{"n_layer": 8, "d_mlp": 2816, "tie_embeddings": true, "parallel_block": false, "init": "normal", "lr_mult_o": 2.0, "lr_head": 0.00455}
Each number is 500 + 25 x the weight over its row's rms, rounded and kept within 0 to 999. Layers, rows and columns count from 0. Numbers have three digits each. The size before them is the row's rms in percent of the matrix's.

# down: layer 3 MLP down (transposed), 2816x704, rms 0.0531, rows 1004-1038, columns 264-351
# up: layer 3 MLP up, 2816x704, rms 0.103, rows 1005-1039, columns 264-351
down1004 114:516548511496488482450493482517503547516477528496511507495483480496465487470482501498474517434524488492494526506474530479477481496492504506480491496498471470512493513476538479516510494477486492526476495438492461492502489521473522511480482499438509519504490519498467
up1005 099:561518457531505511518523504499439494481483503511515477457481509540530453526539488530478529486530513529494474478453473515475478512497494485511505510504528502462566471481507527537512491519521490467542510486522519469478493496487521523497511520468452531487496515501512
down1005 098:505526475504480534478527504510494511483561493555496504526495527488509518462496469486537460500505437480542534485498508511480531528492445449492516465513496465462517499492522485449492514480500522498496508500514477489510482498506520519503510520500464516491525502496525
up1006 094:514509524555475505518490502522487523499499472533463500530490478507492478446546443517524483467496507502525529524482502495494494489509461504504560504523456485521527473433546532479481522535519497507541551536522511549521484506440491517493489489485516542485508501528504
down1006 095:519501508437501511513494490506487514511546496514513488502474523513514529466477532530502562510477491482523501511471499489501497541493498528496543496506490506475486493482472511460519519449509510490526461487477508498497478464503493527441505537487480409539492481488503
up1007 109:542521529455484509482507507525496479457467508521500468502481478439511492498504511493525514486479492474459534464521499475526493474504499445486508504506529482468474503510487484507485500489514496485498492495486510440484553497524514486474536445505472513526543517508500
down1007 109:528501493518519462482477531540524485465509528509568498506513508523506537516518501461487538520489493471491518537556546554489499530533510492493509562524484482463559481518502491500474529483500496515517479460529490480512443503489493465511470457474471470496540481471531
up1008 105:488503513502503520525508484474481503534474507493507468548506506482497475514486455535520485504447503487539438482535463510493489482524466483511487510494496484494547529511484503520494477485463466507475465529499549462484455487484510515521526484455512489486478487473467
down1008 108:493526471493536491487467481488458517484480490542473479495498484499492460467487517497488498513511463567471489491470492550563486510473467487542515479481519500499485508472518524470475488508471489514495527498484524457509457486535520494497488532478544463468504544524522
up1009 097:539462484492479548488453536489530509515490537502463507478477507543528484526490495535505553506478483506523523486503511521506542469496495518525496515498516515504477504519536559492515515505515494511449461490475511472480461561528470499513544533486462498529501490505495
down1009 094:483511470517492550507465528548496503489548498529477540513527493519508504460491509499486450507523487479513524493497479453472506469518514510462482505472484481467505468481507474498475508528482549492529484495537523457498478540467527511491497508514473485549542543472497
up1010 104:442469542466493466489518532471513490500504486498497507483510511530498472473488505518460490489523485483476454504512480533499506504517501532511517526501485515470516459524503457450478460492497498485561506478529451506539524449540490502506514513522458477489527458493524
down1010 107:526472479482506529539459488521497457480518493456486481501495495455487466513495490463521508536475495515516484504540470563543550486467563508509467550506451518524530516526510474474510510512488492498490505487533530482493484444493470498541521471530497536499458500528506
up1011 095:509528480521492553480531535491456466532491504517508478479516478501496520482524496538485421510494524526517487533521522511496513496472452494510487520481491477518478514496495507423498421474447496466508490509466511519534548526522475533445526530534507504444504483507478
down1011 097:515530549491466494497432433507524506480501509491494517473531510456467522441518522522544490465515490488499517486532497515505516518462493476516470494513537492458485516510456471507558482480473449497464500487453470533470517470469482480542518513511505514534504474516512
up1012 102:531534495501508444559480425475516524467503513468469519546493507509535535507499494518519493509499525477532493474488493508496516488522477498534501547470482492497485478463480526489496544507474467512465496513498519511483496533494500494490500443477435520523459521517519
down1012 103:485529458522486488482487525515480510463487512522516488506466525478511462436519523454494536512504473515506503525479478501473560504441466471507474468516434490490505456478510524485514504481525495490452482482453525466523517509484489483476493498461522480499530556479475
up1013 094:504507525501502469474503466487548501478501456495487483506513477513528518497489508563519499481490502476511490466504494484513474459527533515466467479501503497478505480482527484480498465534488481483556487511474453495502493503483476524474499517506532521519475507515438
down1013 096:523447516519461515531486494504462511507494461518516492537529516473522566494472491507503529456510478487549478530478509552436503521462521516529539516498520493475468501496522464479528516481501519523538484504515465507511517489482486438499533504495534486505492521516483
up1014 102:509574525485426536460488478539523468502534507491505536470502537502498483529523471505555454498485505480482514485473529546500510456482528509518500493505499510527482460517500527473461515518488554492491493481516482519486488496527508482514531512468509475503529495527491
down1014 104:491526528499467476487501517504544505517516521517520495501532478505504451498494502494497525474521526510478517470508534516526496479518475534460516487464538527481479484498509494517508514542526486490485456442468475491518488444479519527493514481553498429494470483496417
up1015 095:530511514475511533479524488523505505518462504509508500517496471516522479483510556507537438475491509480471519500537459518498506478479536549522502540476482535494482513546486533507498551497496503508521544538529516466527491488488511517524506466500499471492499458548477
down1015 105:440495531513514522480535497538482488504527462480538445505515500468476487460514509507522481440509480511496514490531465438519462528509488504488525501494474467525466519551532505490519533495467490474473494545533539548481503463473529470498516519499458518536509454466508
up1016 100:507501494485498505486500436512463501478494489497511475496503481514461507477469517537488502478471502507479489516516465449558533478486503533494474498512498533488496506512486525505475517479522466511433464541492487508489505442508501543501497553492508514490540524536500
down1016 094:526493515511490495498512469506494454516494480518479487485499472513484532444497500541543497510467483483519518449486493550513507484448493427524497518505493494494441491503516475469525493462467492476450475508487495476511493475474521524505514468499508532493490545467512
up1017 099:534482492416449524496478481530495494513455488475528522497560505490499547542470491517505501442487484489518464505489530466497480505519513459505493465496448488475527522461484537486457552494516483504506479512543530451470477505512505498541460513537556486517476511470483
down1017 101:490537484477510469514531468545504491496527483476543494482506487520525513522507536491482500506484500482536455486505513520482521523485498501498532483508504509535497502493473462500503525513472481510488531490470526462526472486553525454494509477493565494518531447484536
up1018 104:506472515476487527558502532524488524510499508536512531517489521502484513554490516492475495508514518488485503493517474514508537510500459542502555476502474515480520506495493510495495474521508471522467488507484483497514518500487559545528525499525503486471499495512515
down1018 106:497519517466478518499505497491522513470492508553489518478493487505478515492518502504543493501480446495508489469515510506475483503529487479510485476521476495451537488526566487515512524490542514520497490466511516476497511491478527484541553473481507511505502477504461
up1019 096:507495484532496497483485460513510524539492450489454515465492489504438470530521479507492516499497499466467505483494485498528520429534509509540508478520507473494457517513476459494490525499448459498476474469532526501457498471497476492506497476500521508494534486533494
down1019 101:515447516525535533518460519509513464520501447491483472526525527520509499551535484488490501488503488489525493482460518500467455484527480494474457487496488474491516464510510461505519516446508475471500506541537484488497511519489484477486470511494526482531490508481488
up1020 102:498488522463494498471467513488500513493517493524497508465492506525522492525478533544543515463526531483523460505509512511497502475513514527525514511473535501555480515492505545494493475488501494466534455533492470497486501485490498499504496489484521510502551514513510
down1020 101:503490521502439498472513460474533519468491509510462509487539473479503532537488522508527498481503519449458510521514509504513529511476465498462540516512493481567465512504498506466503525514536518492527521506527532497498476543499506495523489505488460522498522488488464
up1021 103:469526495471536520515468533464473485523520464477529483525513478459526510479465506469477487550506466469525494500493505446484472472498445511517489503488480511515531497493511505518497494499520513498431479470512515479538475480504533524504481472503490505514483465469500
down1021 107:484457453534481442545492564512524512500469510483473459467541497501492479552475509516507494493512516515532512491478547515468470484466540512488521487500508476516455519510490517490488464526496543479516512499473531516480496531533518510525470508506526468495523482514493
up1022 088:508491472558496536465503513524488515465532482511517532469525478517490528546481493494505491553515457497483493527499549509451473515515495482491547450524492499509488488502530489488456550512489522486512506494489483526556502509509510494509506531514545478495534480511481
down1022 091:471448438528504520521556490509528501502495547473499485537511507538551528476508501488467488503468537480523515514488495475480510502513474519477458512506447505523503513487497486509518486457540552510524485502499507455490506548490544474542476514486500568511499526504502
up1023 101:480518538521535481512487513519494512477507465475475499495498495500479514511513501495539505493550540531510528537478494490495544519503477529509446485500520457531494492513485486476507485514498518483504536477471480491550489508509524524457495510481502490498506470460495
down1023 098:479481482519500492542527494487501451481536502509518495487486527485498539482505499527464483502523487528520502529500533449532510501513467485459465469504510533475516506504519521481475492499529533495488490542498534488545503506515520543504490481521483525501497537455540
up1024 103:503494498518549535466519550497501493502477514521504474485481481525490487531502462528492469503494420524482493474454448492535494491531504477501470529487496519499508529530476519516524470531470505488482488525497463495511521522534498473518488528490522478463486558506473
down1024 108:512464474501484496485503517526502498458527476478520477507559470501517484476468496510489494509492507530496564473519515473495497540499512474515476484450538505515480521514556495537507489486498456509444513527506446500544519504540482465530561475498502505484476513510550
up1025 105:496499484495503439467484486505529467526534473413513541482489494498528507489514503472459466512506460492484501475494531497531511518449508521523477504492513494547509477514504532508495467468502489510490538529511522469539480485485490503482448513518509541461516486487523
down1025 104:510469517491499526498492498550487508539504495499496490495505480543533482506518506512489550493492464518521517519479482457509525523485504516489499524485513487457539492546528524536550500521463494560509518522507557503542468506510492501487524481475402505510479463424536
up1026 100:476527484479538485488497501513517540482490524485514521504467500497479482547521491489517515481521511476475486506526482499497486535492431469548507491530533469451517465508495430497528495496522513522506482501489499540506518535515488524498479531527465517502518506508529
down1026 099:505508495493461534496483491484538538477546474523497513483493526511502483470502489464526471484458515502468494480563475499494469447520519429481507482482551525543503518488479488484479503490472502482475497524506541501509513519546500501486500513485512532482509499525430
up1027 100:466514518534475496508506500520532495499502499472496456508489494480514545515503546509501506505469467479503499510552507524500517482525511479523568465532528513501507506488504508487506485495450478446531471492486503503514554492457465451490488526482499496487501523474497
down1027 099:534511514529491484483461557516524526544491502486508511462517503514503499518497517487475527512479487514500520521541460512525544512502505496548517521513484499459499502499480496477472502549528501469451507526500490475483530462526470502508439491496529507474461463451509
up1028 107:495518495518464454556489512527487513467511438531531512512487534476497460472500483509538492519500490530514474502467466508489515496567514502466496448500490539550481481465470516485537532474486505517531461488479523517485501458522500517499466486484500530481506519515512
down1028 109:467510532518478536424509539530505490474502478512486539496468531489477468462562500476485526517516499468501493537507472509519510503503487483497518459539499534470465513504517526531498499490514512548452473491467486451499483478499509519510465512513509500463481511463517
up1029 097:508500465465539499500484509483557476535522541489466515513492505456509533550504495492510522494482461481489507554487514520456478503540511498490536498509526480492479473492495485495490513494523513452496548519531492501508521507456493497457503516495500459474531505532477
down1029 095:525526520490489536495478497498489487529506535480468508496480473550500511486451530526499489476510481526473529482496511505522484452486508514472478490467475503510528482522489496505537522495534508507478518480507495546505539508470505534517472519503487478484494495529497
up1030 099:499496495462464528500478476501489473490491495475488503506448521554508526507540473484478529485490483518500520521531493494489489514491494451502479519493500454503470532493493503530506527459486503551553508510468508521506507511531492497473509490533495551509508500479539
down1030 101:519520541554511519492514541496466538502470526451490504529521495464520470476502515547515510434493538472505491499537509469479505489527517512528528496474485493492455486513449493520488494475535495544475506479480467505495513532505516465502496498476473475520483541490488
up1031 096:469518501516480509428495517504476511489462456512487493431516521499528504500502537485502496510453494517518490451473513534515505516493491500527484498543493454494486486510514483509487522482504491529530467522531454500490450502494486523505447535500517482525515476468535
down1031 097:511509514519496529510534464451487473501482507487493497520511471504511470478487514505469532516492475501547515524535526472504500490527526515486480506512491486487488440492501467473520500473523514505511510513481465475528499483495505532481507510540478523466503482479521
up1032 096:506503512473505459508512482490488453467531429514531513457519483519556463504517510476509509530533520527498458456521546523521481472502493496491476500482528520523531535493506489513536495540505467524553472531511526505484524521496494506525532509486522469538477500530520
down1032 096:533517507521498511498514495491515462448461473456511475505536526487480511531506514459496501493503511502511513486523509541515454509526511458509513483485544463511497469512472458488465533537483471537515512510508521531506534507483453460505507445465528474480532469513452
up1033 095:466516536435455512534516528515491488523481504510494511479475514496493453519521493491503488494484481466535532465458500501499493500482489492500523499513525487472493487485492515518495519491486513498523464499497443489547526493544547524473504459523484535464489474483527
down1033 096:465516511469476490494483523519497489523552483502510472518520466482485495513520490486482525515474527508536489532494544410471487535533554517530501496498523550489563470488512484533524566487501557458513486499466490463484530486496547514462502517500525490515495450497494
up1034 101:501514473489491518506496465497511521473450494474498484485477509489479510496507519517482537529496416512495493497494503466460503542501476483503536488495496492517496527523459529462518538512488481498515476569506494481527479480511541486506516558568494516524451496558551
down1034 094:480530522508498515503495516536468456447466462441507498503487497474483468497519499513481482563520545519507533510505520506528523481486528499511486473461491461486510489533481501460504481463488539481481466507499465547477549528487515469497488558508494525507524532513507
up1035 101:460455490491491536562484477522503483533503538523502493551472529519516515527488493476471534434487458468470494507536496465501508496469511517454501482491461523495469466485498504466534527524515542515502466470502476509485501502524565504499540490472458481469481483522523
down1035 104:513459479496502478463485502501462516491508503507535460481493505544444515492497479487474500461535533493501507464467517522468465465538508470483522478487484504480492499497496496549485500492455480521455571495526502488533551509493483472504428477516528469579459493491468
up1036 098:502526525494478546473472508490468472479553451475490484504520463476453518499513553503512462515525482507484515522523450535506528513478511500563444482505479471469448528531531519512500547493538490502469497498495513493483502502515515497532486509496523515553499528521509
down1036 105:480492488466498492486492474486528485487503536523510484503497535461487473487496493532528471481501536497525487463488519492511427483480480539504521495486508543526480522502534498485532517474469494525454527496502483504529525524499514527466527521515487485510488440520492
up1037 094:477559511470501470472474527510502459491503512558526463532493477528518526469517499538497470467517510518525499499529466521519516471537474504473495544492513547453509540513526486477434510510507558460508522512476488520483506517527537528473465472502536482508467508515463
down1037 097:477479484523506497497483452513508501509538530483500471502479456510507476503483506494512496463542474531475473538465539495437489498459503474467502483496458455492501495472485497534500538492501523483509518443488531457479490514512501460495583532506510505475485467484505
up1038 095:458502492504509485499517481498504499508472519500536494482485524458476531510502440525503542492471538509460480522480469514519499468521491503486535472490538487463515514488499477491500482450489546490493452498533499556460456463475503485459475486521526519535464510544468
down1038 090:459477509508531463493494446497497534485503541522517484561455527435450575484469497515494492491501506525496528492520472500482506527470493485506494497507488494516476519524477491510513493530535457487503456506515500523476537488481545497533436446526494521542476503487470
up1039 103:473500558493507458523503541471507512514486506478458525469498487472519428515507486473492511478499471536506456498478506472499509492485511493486455509522481506515516519533493490492534527515498526472493496457505517505462484502494536523527493483481500479480483472493487